Part of a small language model's weights.
Size: width 160, MLP 1280 tanh GELU, vocabulary 3179, 9.94M parameters.
Architecture: LayerNorm before each block, biases, tied embeddings.
Training: a variant of Adam for these matrices, 221M tokens, 6739 steps.
Each number is 200 + 40 x the weight over the matrix's rms, rounded and kept within 0 to 999. Layers, rows and columns count from 0.

# k: layer 2 attention key, 320x160, rms 0.0373, rows 8-31, columns 80-159
# q: layer 2 attention query, 320x160, rms 0.0325, rows 9-31, columns 80-159
# v: layer 2 attention value, 320x160, rms 0.0311, rows 0-18, columns 80-159
# o: layer 2 attention output (transposed), 320x160, rms 0.082, rows 0-18, columns 80-159
k8,88,132,342,110,257,190,245,178,250,251,99,171,116,130,158,182,251,199,210,164,145,214,234,167,119,168,173,224,234,284,116,167,226,131,177,199,248,199,331,272,153,209,291,209,199,138,129,136,238,232,251,125,246,231,211,175,205,239,210,216,112,189,171,169,229,144,151,182,244,154,227,169,306,190,178,263,216,187,125,108
q9,233,166,107,163,111,219,219,217,211,274,168,133,152,258,122,166,240,163,195,216,195,238,191,221,196,150,244,227,189,255,281,161,206,289,315,122,137,149,193,229,171,113,326,186,183,148,141,289,166,189,205,295,229,199,182,252,182,241,203,231,156,261,204,321,224,145,248,225,165,221,197,299,216,190,164,264,146,231,254,308
k9,240,298,136,251,160,228,270,181,192,187,271,188,180,188,245,136,156,174,175,240,232,235,145,202,250,214,228,198,199,184,237,183,220,260,225,179,205,196,162,113,229,142,172,172,157,267,270,245,219,191,220,210,242,191,235,252,160,243,116,235,289,203,252,214,251,205,270,262,174,200,148,203,203,211,195,174,115,294,243,201
q10,322,172,140,194,134,193,168,194,177,112,249,265,208,138,245,186,62,126,200,157,438,286,214,172,308,241,242,225,167,186,226,226,246,229,234,240,175,143,224,209,180,263,212,260,141,119,255,191,60,257,210,211,261,236,165,349,209,143,232,152,217,157,264,226,166,288,296,187,132,254,249,213,143,107,154,161,230,148,207,283
k10,215,172,146,246,162,209,154,271,239,164,214,223,199,213,239,158,83,245,228,149,319,207,256,234,205,219,205,154,216,179,234,209,96,272,293,194,211,185,149,181,136,187,156,271,164,177,292,237,183,164,185,244,132,255,232,348,161,91,250,227,269,184,206,258,82,221,222,157,190,230,221,244,68,149,158,171,203,154,224,282
q11,253,177,153,160,161,187,163,257,206,207,242,136,198,229,182,240,215,139,183,233,360,309,271,213,261,170,238,176,203,166,259,185,161,229,285,192,208,222,100,239,221,205,266,201,103,121,221,193,49,210,190,220,212,225,217,256,150,163,227,229,157,170,218,252,230,167,210,240,136,233,211,228,238,78,195,208,160,172,256,298
k11,223,213,145,217,124,167,173,223,208,222,231,227,250,187,250,210,131,212,202,233,232,162,138,195,245,262,202,195,218,155,241,236,162,223,237,186,209,199,122,157,230,177,118,181,137,260,247,255,194,153,173,227,191,214,220,291,161,131,177,274,266,173,217,203,161,197,261,185,154,271,160,226,166,85,168,164,163,186,256,261
q12,213,196,250,158,126,188,168,161,199,194,275,297,229,156,170,203,125,218,126,217,344,234,198,184,269,241,244,233,224,231,203,224,212,170,230,277,216,73,145,114,218,308,281,289,165,182,269,249,222,317,270,241,152,257,173,383,204,79,185,187,150,139,247,154,116,239,300,144,226,250,198,224,200,66,201,175,175,186,229,284
k12,259,173,150,213,168,183,101,244,202,200,186,219,203,257,209,213,113,211,264,199,295,180,210,206,195,194,272,238,241,163,187,266,132,223,244,193,177,210,138,246,136,228,165,237,144,168,159,253,169,191,214,256,180,182,193,265,186,137,206,137,243,194,160,279,96,180,193,207,243,216,228,172,173,116,114,146,217,179,229,216
q13,263,243,202,228,110,231,193,194,214,137,203,261,277,138,253,220,52,155,142,258,285,154,180,213,339,187,233,231,198,177,248,263,218,138,92,219,202,235,176,170,219,245,231,230,166,230,221,158,150,237,250,161,167,213,128,280,194,115,212,167,265,133,229,128,113,285,269,147,120,282,235,158,140,236,236,126,261,184,176,224
k13,191,198,193,144,129,177,82,273,212,222,151,206,213,184,277,153,141,212,189,150,221,242,163,224,181,192,256,223,186,199,167,243,118,238,299,206,249,192,218,241,141,175,223,262,159,150,169,169,233,195,226,182,141,197,203,301,183,139,263,212,188,190,157,296,94,195,202,136,211,235,233,160,107,139,121,162,232,144,228,247
q14,168,178,188,128,211,174,170,236,180,216,130,149,177,156,202,165,275,207,250,215,0,151,112,243,175,117,180,144,188,217,238,180,179,160,174,142,124,247,327,289,245,186,167,101,234,194,219,192,279,187,183,114,234,219,231,123,225,234,109,254,245,237,175,194,250,192,122,252,157,150,116,178,271,332,245,255,197,235,154,91
k14,122,213,256,179,204,212,226,176,191,196,202,159,177,101,244,199,208,166,141,158,131,251,125,242,232,213,161,197,128,222,142,156,323,232,203,160,245,244,260,145,264,97,294,181,270,205,228,166,166,258,188,89,171,204,219,155,224,222,125,258,80,201,174,135,175,242,116,113,223,187,195,149,254,220,302,279,205,194,148,152
q15,172,179,251,168,313,228,127,259,258,231,192,197,144,189,196,195,281,183,175,250,134,122,121,225,163,222,145,197,186,184,194,202,209,191,212,140,138,253,272,226,211,156,123,142,205,235,179,183,227,184,147,192,295,204,201,102,203,265,166,207,205,225,192,212,241,198,110,177,229,196,161,202,256,284,214,258,173,233,152,93
k15,152,173,234,193,262,190,177,120,182,228,176,137,208,197,181,244,262,193,193,166,159,198,212,199,170,211,110,223,177,225,193,152,313,159,143,225,232,254,275,198,269,154,242,245,201,231,191,189,152,196,181,126,234,174,196,120,239,226,108,221,102,178,199,177,263,167,140,194,182,178,199,161,231,245,221,261,168,173,175,202
q16,227,182,196,195,105,241,133,192,254,102,279,215,257,198,274,258,45,146,206,125,364,168,238,189,333,185,223,219,198,132,205,256,218,190,189,194,212,150,191,202,174,309,169,299,172,162,226,189,155,223,225,197,163,167,192,345,267,35,261,228,283,80,268,132,176,248,250,157,214,205,236,199,115,83,129,184,203,160,168,286
k16,244,163,163,184,144,196,88,224,251,229,225,215,196,259,318,218,131,215,225,204,229,158,171,235,224,227,226,214,196,126,197,241,155,249,229,196,142,178,194,203,137,224,115,186,210,163,290,206,220,182,173,207,146,179,244,284,185,149,196,248,234,180,181,278,109,280,172,167,219,179,162,184,107,150,138,191,166,171,215,192
q17,123,200,253,168,234,227,230,248,251,255,200,152,114,183,240,164,304,230,161,230,31,101,178,213,132,199,175,164,209,197,184,176,251,149,175,196,231,199,273,227,204,192,158,100,209,198,115,112,330,72,230,184,216,203,206,28,157,298,207,242,184,225,190,170,297,76,98,228,304,175,197,210,263,359,200,317,203,227,163,57
k17,174,195,234,190,262,232,204,185,256,249,135,149,203,149,158,229,322,92,142,172,76,218,238,179,131,116,134,212,254,231,168,128,336,113,138,190,215,258,281,233,214,187,239,149,150,191,114,143,225,154,132,119,261,163,234,54,216,317,157,201,84,198,225,114,326,184,180,223,253,196,202,164,208,247,211,330,118,166,141,132
q18,134,157,213,217,236,222,248,202,182,286,178,214,126,203,245,174,359,201,225,225,48,120,243,188,79,211,134,140,203,198,230,266,208,117,192,158,228,271,267,228,228,85,103,103,226,209,166,157,322,178,224,162,243,279,240,0,186,306,168,135,143,247,169,201,292,129,100,181,273,187,193,156,242,337,152,190,126,198,194,114
k18,102,249,266,228,315,199,257,182,212,248,176,165,190,172,156,183,256,135,131,246,146,193,288,127,207,189,124,217,236,206,166,154,318,92,129,182,159,287,310,222,291,200,218,184,248,207,160,136,191,221,206,136,334,238,202,82,277,222,188,211,91,237,146,143,333,155,174,196,243,205,210,200,222,231,253,254,141,270,112,137
q19,184,153,220,178,238,259,173,139,190,217,221,288,161,193,206,159,239,99,202,129,290,149,240,205,131,217,225,152,192,333,226,227,164,265,248,230,259,184,153,191,92,115,165,250,197,108,297,222,240,147,166,240,150,110,211,193,156,231,228,167,147,247,61,179,272,209,183,177,160,178,149,198,185,172,235,226,191,160,134,196
k19,206,177,193,249,177,255,252,169,172,244,186,224,159,261,118,171,247,180,219,281,180,169,285,167,187,150,150,271,188,208,225,197,214,110,191,160,77,196,195,239,256,187,182,234,194,194,253,200,188,230,192,215,304,170,199,119,219,270,225,200,257,235,156,209,238,41,170,237,202,158,181,306,254,213,222,254,171,192,220,210
q20,309,215,126,140,210,202,207,280,208,192,224,139,240,200,224,242,269,155,184,235,181,204,181,145,261,194,198,282,203,142,276,237,267,48,225,248,160,186,191,232,316,270,289,219,234,130,141,244,154,253,215,201,257,243,93,202,191,172,233,136,171,136,370,148,256,168,244,286,211,165,153,311,263,274,181,206,167,195,281,352
k20,181,257,207,203,155,171,207,224,269,179,242,250,270,217,220,200,156,187,166,189,216,222,160,244,223,227,234,207,186,227,218,193,178,241,239,214,292,254,195,134,172,97,194,196,175,187,155,224,233,159,173,198,137,231,221,322,232,214,197,207,29,223,154,214,139,239,225,90,212,194,201,177,156,155,219,165,155,197,200,242
q21,185,258,188,139,284,246,203,183,274,233,223,145,146,162,256,128,342,222,241,274,0,120,187,128,183,138,109,118,165,239,283,175,265,122,194,177,176,238,357,219,227,108,146,68,195,170,142,242,312,195,201,111,257,209,225,18,262,287,132,176,241,234,285,154,288,125,131,239,243,150,181,163,257,345,165,299,192,238,211,78
k21,123,293,251,215,192,226,198,157,261,234,197,110,125,145,162,217,257,132,168,184,146,249,227,217,177,225,171,199,167,232,158,160,322,232,123,173,256,242,313,191,247,124,254,119,242,243,192,160,201,214,180,116,212,205,270,150,191,234,162,204,49,148,196,183,266,195,197,133,195,212,223,187,255,226,222,277,105,217,137,176
q22,195,113,173,214,208,223,237,263,223,238,157,269,143,231,213,187,296,165,128,186,240,215,244,218,133,253,147,219,177,263,277,165,207,214,223,190,238,184,195,138,170,137,247,242,206,137,215,293,186,169,145,270,181,183,229,130,185,295,209,97,123,200,153,170,265,110,222,263,230,177,132,233,163,123,233,246,230,189,182,302
k22,181,232,166,170,211,239,235,182,183,145,147,224,170,176,172,191,245,129,242,285,229,205,332,174,241,230,207,224,151,175,182,198,272,145,178,158,186,206,156,166,199,152,107,191,208,148,220,238,169,186,233,238,322,200,201,125,190,214,256,213,210,209,216,192,220,92,225,215,142,240,141,279,206,150,239,217,177,218,241,220
q23,160,158,221,225,279,240,234,208,245,253,164,225,173,178,252,234,339,186,233,249,0,110,156,230,128,175,160,160,212,204,191,159,263,176,168,175,185,308,328,232,217,123,170,67,223,146,150,145,345,172,170,217,310,290,224,16,149,365,160,170,167,270,235,226,288,149,117,204,183,236,125,148,254,343,259,237,199,239,122,96
k23,181,233,194,184,238,206,270,192,226,197,151,120,194,180,167,195,247,127,153,237,117,202,197,131,154,189,147,158,124,241,140,127,266,118,105,165,270,288,308,216,255,139,246,206,251,162,187,168,181,198,202,172,279,225,207,94,207,280,166,202,80,140,208,130,289,159,187,154,178,211,234,173,206,235,204,320,134,145,142,148
q24,153,199,250,236,234,256,179,144,231,213,189,228,161,255,192,181,213,256,217,213,85,103,122,261,121,243,175,158,155,270,161,179,244,180,121,102,219,238,249,202,254,194,122,161,265,230,192,219,343,164,236,191,272,212,264,83,250,278,174,251,244,214,153,212,239,185,100,178,189,242,225,172,216,268,244,192,200,203,163,75
k24,214,224,291,183,234,228,185,144,198,205,126,222,174,160,122,202,244,197,198,183,110,204,205,137,188,142,179,238,124,227,124,166,227,78,153,177,164,198,258,271,266,201,256,214,225,213,163,163,194,251,160,188,237,246,201,133,251,243,206,139,197,196,234,197,245,166,157,190,210,226,193,186,269,300,217,262,180,205,169,158
q25,130,241,232,203,204,167,227,170,221,205,223,173,180,157,184,232,258,168,215,232,25,179,233,185,161,190,149,210,234,254,238,204,239,95,191,104,186,180,291,232,256,127,218,148,187,215,80,197,209,222,195,144,255,244,236,133,207,172,117,214,217,230,206,126,220,138,217,197,255,205,140,246,279,269,159,247,95,215,161,126
k25,104,268,249,182,221,191,188,218,265,199,170,104,124,175,151,158,219,136,157,132,191,228,227,204,215,262,174,233,237,199,169,197,214,154,168,137,191,214,249,208,228,118,253,236,198,220,132,163,233,217,186,122,216,236,244,181,217,225,177,225,67,189,196,148,205,187,174,182,211,158,188,160,171,144,188,234,179,167,140,190
q26,293,229,222,163,222,203,258,202,170,220,171,151,256,207,182,203,157,257,189,119,172,185,270,199,299,147,222,195,240,173,215,234,178,115,153,248,167,101,180,192,210,277,232,250,219,266,190,121,224,245,239,232,250,275,89,232,257,163,192,229,273,144,283,197,225,150,158,290,211,159,214,246,133,180,139,270,192,251,172,221
k26,198,281,214,145,156,176,242,227,268,151,211,213,215,178,217,188,167,171,147,191,225,238,94,317,215,190,257,207,271,215,147,226,199,246,243,193,281,237,130,179,150,178,178,215,205,165,179,241,197,195,233,173,103,203,191,302,182,185,204,214,139,206,126,247,113,203,205,201,177,188,189,159,137,121,192,198,194,251,220,164
q27,329,145,151,252,112,217,183,228,143,157,198,258,224,247,194,201,120,193,158,129,326,251,194,240,211,147,314,169,245,216,241,198,127,232,275,207,217,185,130,133,154,206,275,293,219,144,259,231,188,212,261,299,146,157,182,306,174,170,192,118,111,206,167,307,170,196,274,195,136,227,226,191,117,137,216,140,216,186,256,310
k27,329,226,146,282,194,209,208,205,91,202,242,253,262,265,156,168,142,247,217,237,237,123,194,198,174,215,223,205,237,135,256,230,177,215,243,309,105,173,143,138,159,297,114,192,240,166,254,246,169,193,251,243,247,162,184,239,231,166,263,189,319,231,285,233,197,173,236,261,149,213,226,213,219,198,276,108,220,209,280,217
q28,201,249,269,168,290,191,278,174,224,200,163,158,173,189,187,188,215,237,201,174,148,189,120,213,134,169,171,210,200,255,135,138,164,170,147,125,216,209,165,188,165,250,0,169,217,238,185,169,225,178,165,141,167,184,216,231,262,215,247,245,233,251,180,116,199,253,109,191,226,165,148,157,177,311,224,194,217,232,137,103
k28,116,140,250,118,238,223,245,143,223,209,85,128,207,209,162,217,283,264,190,129,115,216,84,196,177,73,157,214,252,217,254,165,176,117,162,164,245,172,277,252,156,247,242,219,194,188,147,175,236,222,205,137,175,224,203,172,238,234,258,178,112,296,186,176,195,198,202,221,234,151,186,213,211,317,192,250,217,176,177,194
q29,200,158,124,175,130,192,144,307,228,197,248,219,161,182,130,268,59,203,221,137,310,268,173,228,218,214,219,257,183,223,189,191,124,256,364,211,174,204,216,290,208,222,304,222,183,76,240,253,123,251,146,264,110,211,244,237,166,157,282,179,185,197,193,267,114,261,269,167,197,186,255,126,202,112,121,119,257,187,205,288
k29,253,254,140,269,164,182,157,198,153,148,278,241,249,250,218,285,137,262,167,235,288,157,175,225,252,252,212,148,130,162,233,196,128,285,279,238,158,167,84,131,154,252,162,193,209,224,340,222,198,202,158,244,199,240,225,274,195,120,195,234,350,196,256,203,135,294,167,207,162,277,221,219,139,200,217,197,287,249,307,210
q30,193,202,226,174,151,178,213,200,167,198,296,270,272,123,228,227,61,227,178,189,247,242,174,167,253,201,264,205,211,209,159,263,233,182,178,251,236,174,167,128,179,195,161,264,199,248,310,185,144,225,266,165,205,167,199,304,223,41,196,183,182,162,213,94,172,303,204,170,93,238,241,179,225,148,262,127,183,210,188,199
k30,159,116,179,148,218,144,140,228,159,156,189,226,178,158,195,179,143,219,207,148,186,225,271,227,138,215,228,176,225,248,159,242,121,232,251,168,204,190,198,259,61,241,179,245,210,105,177,174,249,198,289,137,133,124,240,282,161,155,222,170,196,216,154,260,117,149,246,192,212,186,211,166,192,160,135,157,216,213,222,240
q31,181,146,191,178,213,176,216,186,170,207,152,184,155,208,141,116,333,313,174,203,52,145,203,188,119,120,131,121,249,177,280,166,218,127,114,172,219,255,238,204,155,129,154,84,178,263,116,221,223,167,202,189,278,218,216,127,125,296,136,222,183,285,261,181,237,128,97,246,254,221,165,257,271,278,311,271,215,242,194,150
k31,183,172,216,146,270,228,233,188,209,226,238,146,171,117,182,154,294,161,244,143,158,223,189,209,185,165,217,233,287,227,171,161,240,120,182,236,301,208,307,213,201,150,191,166,199,128,82,176,182,241,256,161,289,192,170,139,240,209,173,211,135,180,218,161,268,170,269,200,184,137,211,232,251,226,286,173,144,189,149,204
v0,167,168,211,134,192,263,230,209,195,190,187,154,185,245,192,226,166,226,197,199,225,158,191,214,193,156,257,216,253,215,176,161,165,187,203,196,229,239,187,153,236,233,181,218,132,201,154,154,148,201,110,226,231,184,198,231,220,174,224,158,240,273,184,223,237,204,152,226,261,223,254,165,211,198,209,179,177,170,184,170
o0,215,208,215,218,174,193,179,222,184,226,173,198,235,170,207,179,190,167,179,197,248,127,227,189,167,272,183,233,135,184,204,186,205,170,148,199,175,182,143,254,235,152,228,232,228,200,206,308,211,218,256,204,142,207,165,205,205,157,175,218,222,166,187,243,170,189,209,146,210,206,248,217,210,197,187,166,259,201,242,222
v1,215,106,162,172,173,248,214,192,190,159,225,230,203,215,169,111,213,170,180,215,225,230,219,229,135,187,216,226,172,167,249,234,230,232,129,158,234,257,294,239,223,183,221,199,180,163,156,258,145,199,135,237,221,243,156,172,211,235,172,183,205,219,212,175,153,200,213,211,169,161,227,253,203,214,163,200,239,203,287,170
o1,207,248,239,194,205,177,188,225,232,229,208,195,255,187,218,230,166,216,223,155,228,166,196,141,203,202,226,222,206,241,186,177,211,196,233,218,99,173,181,256,189,240,176,197,189,188,199,212,211,193,198,194,175,165,141,136,201,164,230,198,273,161,268,209,215,212,193,183,213,192,233,206,196,214,243,197,215,178,161,157
v2,229,148,164,311,209,67,162,157,148,208,214,167,240,226,181,222,202,191,217,205,182,208,183,177,180,215,198,197,213,191,144,232,285,210,229,234,183,203,168,166,216,181,148,179,196,192,195,171,148,213,216,237,214,298,240,213,132,313,218,209,201,265,205,197,251,188,202,159,141,157,176,207,210,165,243,173,193,198,220,271
o2,248,199,217,176,199,236,214,186,233,228,219,230,169,101,243,142,139,197,204,251,98,204,233,253,229,184,248,213,157,189,217,173,256,197,165,212,179,176,240,293,193,191,241,229,161,187,230,241,232,97,168,186,147,74,180,190,287,72,218,231,198,187,320,95,164,196,170,248,229,254,243,234,152,219,209,269,223,209,139,158
v3,121,257,234,206,150,194,190,199,256,151,136,178,245,208,144,233,224,149,263,225,230,237,266,176,241,220,203,204,220,183,231,205,219,169,145,164,245,207,212,240,207,177,132,202,192,182,166,200,102,164,210,170,186,125,187,165,194,183,249,174,193,236,167,204,181,214,268,183,203,216,225,239,211,118,175,221,226,112,180,199
o3,253,164,157,203,246,256,198,196,169,216,242,193,181,176,201,176,137,203,186,140,238,185,219,166,184,174,235,234,219,167,168,177,188,192,229,256,82,184,251,208,199,206,231,198,216,220,184,203,196,224,237,217,195,229,127,209,244,212,216,224,206,173,189,182,215,192,189,190,235,180,137,242,187,242,202,188,240,287,276,192
v4,220,226,183,170,176,160,207,114,176,173,232,181,240,223,143,165,195,228,206,194,265,213,176,210,199,211,205,237,229,221,165,188,248,223,127,169,215,208,193,200,179,208,164,217,140,175,225,196,151,235,189,199,190,252,138,216,223,229,138,186,181,228,192,204,238,193,164,204,275,218,245,210,244,164,205,150,186,279,231,202
o4,189,175,216,236,210,168,218,278,185,218,210,219,250,191,242,190,150,215,205,194,182,214,221,182,194,174,230,252,130,178,221,253,245,211,225,246,173,197,258,262,210,227,210,236,199,213,171,239,192,201,180,156,197,153,202,162,184,82,235,165,184,151,275,185,148,219,226,138,184,218,220,182,233,242,189,247,207,110,154,153
v5,191,183,203,232,165,197,177,188,177,208,210,210,188,172,201,206,207,179,214,182,163,173,219,152,199,217,200,189,215,186,176,242,160,158,258,182,207,237,194,197,195,173,230,178,219,214,193,167,186,191,185,174,172,290,207,224,231,158,212,190,213,217,176,211,260,245,220,217,202,209,191,229,183,139,207,282,236,196,210,241
o5,236,246,186,188,214,163,227,245,235,216,226,205,207,162,226,220,164,178,184,176,200,165,186,214,174,188,228,213,216,210,165,151,221,219,180,214,153,178,229,245,240,225,192,167,224,211,220,203,218,192,155,206,148,148,196,159,217,150,154,228,198,203,218,153,124,162,188,175,209,185,216,235,210,244,203,161,250,222,194,165
v6,187,241,199,217,182,247,226,113,221,205,172,170,244,237,221,235,151,216,147,178,250,155,120,221,164,207,189,207,228,191,120,197,181,241,211,275,192,281,262,234,202,205,85,190,207,216,185,155,244,155,239,231,219,210,107,216,165,159,273,200,206,133,178,207,182,189,202,199,179,209,213,152,188,198,224,156,187,224,191,185
o6,201,194,197,187,217,193,212,281,200,230,202,247,175,206,178,205,219,205,226,180,255,256,274,117,192,227,234,200,140,201,278,238,193,136,227,86,195,135,123,181,219,211,224,284,183,193,219,229,98,254,227,167,180,202,207,243,171,218,264,195,174,227,202,144,190,193,217,210,207,244,186,151,266,188,151,223,190,208,285,235
v7,250,217,216,192,194,229,193,159,194,251,196,232,210,203,205,164,208,158,250,210,206,152,123,170,279,232,210,179,169,185,184,215,202,195,178,202,153,271,200,194,128,218,193,202,189,207,219,201,190,220,242,176,216,238,208,147,222,167,176,155,213,155,152,208,251,199,189,182,195,185,192,131,276,235,223,189,224,263,191,134
o7,177,194,201,207,211,165,196,267,204,173,246,199,198,242,169,137,185,232,241,182,180,239,209,258,184,175,134,166,181,220,231,267,222,199,299,254,258,174,229,187,218,222,201,192,159,166,223,209,165,232,209,198,216,174,181,197,138,229,219,147,197,213,216,105,164,218,225,204,208,189,190,158,173,202,182,188,136,112,207,169
v8,237,212,183,250,173,148,132,111,214,192,209,142,183,243,244,248,193,201,212,223,177,199,200,121,189,218,208,218,190,251,182,151,278,188,279,186,237,246,247,183,190,205,115,225,190,174,281,218,143,238,282,239,190,251,195,221,169,242,207,162,187,133,182,212,169,137,184,174,199,240,196,213,250,225,212,203,191,161,217,243
o8,216,156,198,172,236,317,235,294,186,245,136,241,190,85,228,151,260,178,221,214,196,241,192,266,282,234,218,192,144,130,224,238,180,231,141,183,244,152,166,236,196,210,251,245,125,173,240,223,205,114,195,224,166,107,235,214,224,158,240,246,213,250,266,174,174,228,210,211,198,204,270,172,140,96,166,246,203,248,169,200
v9,135,250,264,230,152,208,186,219,194,200,267,261,197,231,132,210,225,155,212,178,201,200,269,209,235,206,215,210,201,233,201,195,181,247,265,174,117,215,185,193,221,160,223,166,173,206,254,195,238,215,182,165,189,234,217,247,100,251,155,143,199,227,216,206,207,166,262,152,175,216,210,237,186,163,230,257,178,178,215,259
o9,238,148,142,226,264,187,173,154,151,209,161,184,202,121,296,167,221,167,154,228,140,212,148,241,184,178,206,202,174,204,188,195,234,222,187,222,277,195,165,221,207,265,201,172,174,198,211,207,261,148,191,219,210,148,268,180,244,179,193,208,203,201,204,183,195,201,224,237,168,172,225,216,169,183,253,225,244,194,162,131
v10,279,203,182,286,157,130,195,237,126,173,190,198,183,202,207,219,211,234,238,186,196,191,201,185,249,236,191,155,211,148,201,195,213,205,289,160,208,250,209,195,223,193,191,220,176,263,188,218,152,270,257,244,232,272,197,194,175,283,168,162,187,188,192,181,164,220,256,253,165,200,218,197,277,271,264,165,234,229,157,217
o10,175,170,225,140,197,259,214,243,238,226,191,194,218,155,227,126,211,201,178,230,163,159,234,224,224,224,197,174,192,220,182,200,226,265,146,202,224,177,169,225,210,190,196,260,185,174,195,246,183,105,137,179,96,125,214,194,238,144,262,200,181,201,275,173,210,187,180,126,219,169,269,222,148,147,126,210,260,214,112,186
v11,199,177,216,242,221,139,231,262,189,253,254,225,168,207,205,193,205,282,203,206,92,201,224,228,199,220,231,182,231,170,195,232,188,165,186,118,164,243,258,183,180,159,180,188,150,223,166,149,151,187,231,122,197,243,248,133,205,183,141,158,245,187,211,239,158,198,172,205,167,175,212,218,161,155,237,193,179,214,258,244
o11,189,256,186,206,146,245,155,129,163,177,253,183,211,207,239,190,229,202,160,152,213,249,136,197,176,192,223,227,244,215,105,212,296,274,159,299,241,162,231,177,208,213,154,93,162,220,222,182,296,141,142,255,222,148,222,188,174,231,209,179,203,210,177,180,242,172,265,163,147,159,202,210,128,238,219,225,185,204,84,113
v12,104,170,208,229,208,156,201,195,212,215,205,204,182,180,208,207,232,240,219,89,215,196,225,214,189,230,190,202,207,206,245,204,120,179,189,217,178,191,170,197,245,250,294,168,213,192,122,205,231,229,146,191,211,205,190,185,282,177,204,195,238,175,178,208,190,195,257,204,194,209,152,92,186,205,200,239,166,223,150,215
o12,152,212,198,202,167,244,157,216,210,163,298,207,175,168,172,171,145,190,197,218,200,144,177,173,145,196,227,201,207,231,115,207,189,200,182,198,200,201,243,228,252,174,196,135,236,206,214,207,137,236,191,231,188,191,159,228,164,221,150,220,227,165,217,211,242,177,161,232,223,171,172,279,200,244,184,162,181,180,204,212
v13,211,201,172,196,200,253,225,216,128,190,196,243,216,186,197,230,172,185,157,254,181,181,213,204,224,154,195,174,157,174,224,214,232,215,209,178,166,144,182,176,171,193,209,212,256,230,184,207,300,200,138,275,196,227,181,219,262,191,99,240,207,241,249,218,208,252,264,185,206,185,207,161,176,202,145,204,190,227,189,208
o13,196,235,232,198,170,152,195,166,259,192,204,126,201,221,173,228,242,195,162,216,180,162,186,201,185,210,220,190,291,250,181,138,175,201,167,142,244,239,183,144,194,198,202,156,202,201,174,186,178,199,205,131,178,200,260,203,187,210,180,208,175,212,144,273,208,164,149,220,189,183,211,240,215,215,259,210,203,184,138,198
v14,172,192,229,191,184,115,138,229,160,197,199,200,181,204,275,210,256,222,148,171,216,205,190,183,172,257,214,180,218,244,211,160,161,184,162,278,228,187,189,235,189,167,90,228,209,197,152,263,183,146,232,174,178,170,181,203,228,213,185,226,222,189,194,215,205,194,231,205,281,210,197,254,188,188,243,221,200,212,253,143
o14,163,219,176,212,242,254,190,175,210,185,207,234,197,226,205,205,180,241,214,191,258,248,210,189,199,161,228,204,202,194,219,254,289,220,267,177,175,192,231,147,206,212,195,172,190,215,216,176,224,280,178,236,228,226,178,240,174,180,213,234,202,185,192,308,187,222,187,172,173,270,138,154,200,154,244,205,145,214,207,192
v15,226,229,224,272,156,241,189,126,216,198,164,170,258,223,195,263,198,165,206,184,231,225,191,183,166,268,195,210,164,251,178,162,239,220,196,151,252,196,169,203,243,307,100,182,270,187,204,326,184,215,166,346,256,220,156,170,242,200,210,232,189,223,224,223,227,153,180,217,150,212,205,242,211,233,182,191,224,179,175,218
o15,196,143,162,180,202,249,259,253,224,246,166,183,187,133,187,159,207,202,218,193,209,226,216,166,280,186,218,229,215,207,257,205,162,188,147,202,236,178,199,238,158,147,285,324,179,179,232,143,162,186,280,159,116,205,206,291,162,216,218,232,172,175,243,187,167,198,192,202,246,280,246,233,174,139,224,250,200,201,222,227
v16,177,169,165,170,211,150,190,248,175,215,257,186,192,286,247,212,166,225,253,183,152,221,164,242,266,174,225,159,244,209,237,189,125,190,251,131,230,177,229,135,200,168,222,194,161,223,204,166,223,246,244,91,211,205,195,181,240,166,190,214,270,240,157,201,170,212,172,188,157,227,260,148,137,263,162,236,241,206,236,246
o16,187,273,222,170,181,223,218,198,165,169,127,208,276,143,154,226,234,196,172,265,189,78,168,230,250,231,144,150,259,154,99,183,209,206,109,271,204,231,229,208,188,185,180,201,234,149,192,188,215,139,159,217,228,223,201,137,186,174,155,227,224,256,196,226,196,204,165,228,211,161,199,233,253,158,181,121,208,211,169,273
v17,185,142,201,213,231,203,227,197,220,223,140,159,203,261,273,211,209,239,187,183,163,151,201,214,150,196,206,192,217,166,237,203,155,212,190,289,185,228,192,155,229,205,148,192,241,227,173,157,248,163,183,148,203,183,206,238,103,201,254,125,274,207,159,197,209,178,178,154,283,150,211,206,160,191,151,157,219,78,191,196
o17,269,227,168,222,157,164,212,148,136,261,167,200,181,88,229,262,164,151,180,212,149,166,260,204,213,231,222,191,174,209,173,211,224,93,123,156,205,175,138,257,169,207,221,201,174,187,200,239,239,201,209,269,189,222,252,210,267,183,147,215,202,182,201,206,218,194,226,274,139,268,241,186,215,203,244,277,179,319,185,196
v18,203,201,235,206,196,189,195,206,203,177,192,193,205,206,152,207,163,214,208,141,102,224,241,149,301,145,200,230,158,176,248,154,137,244,211,240,202,224,182,202,155,179,293,187,238,195,245,166,190,166,184,151,154,191,256,210,165,204,246,212,190,197,245,191,234,217,147,201,183,195,228,256,138,237,214,197,239,142,210,135
o18,210,181,174,201,210,169,203,170,191,171,162,180,168,185,199,237,252,134,168,248,183,167,200,282,183,240,177,185,215,203,176,158,170,161,149,181,232,229,184,208,201,203,179,212,221,195,190,207,250,215,191,202,253,239,206,157,276,215,138,199,194,233,162,212,195,203,190,233,166,205,218,203,214,196,205,228,225,244,240,225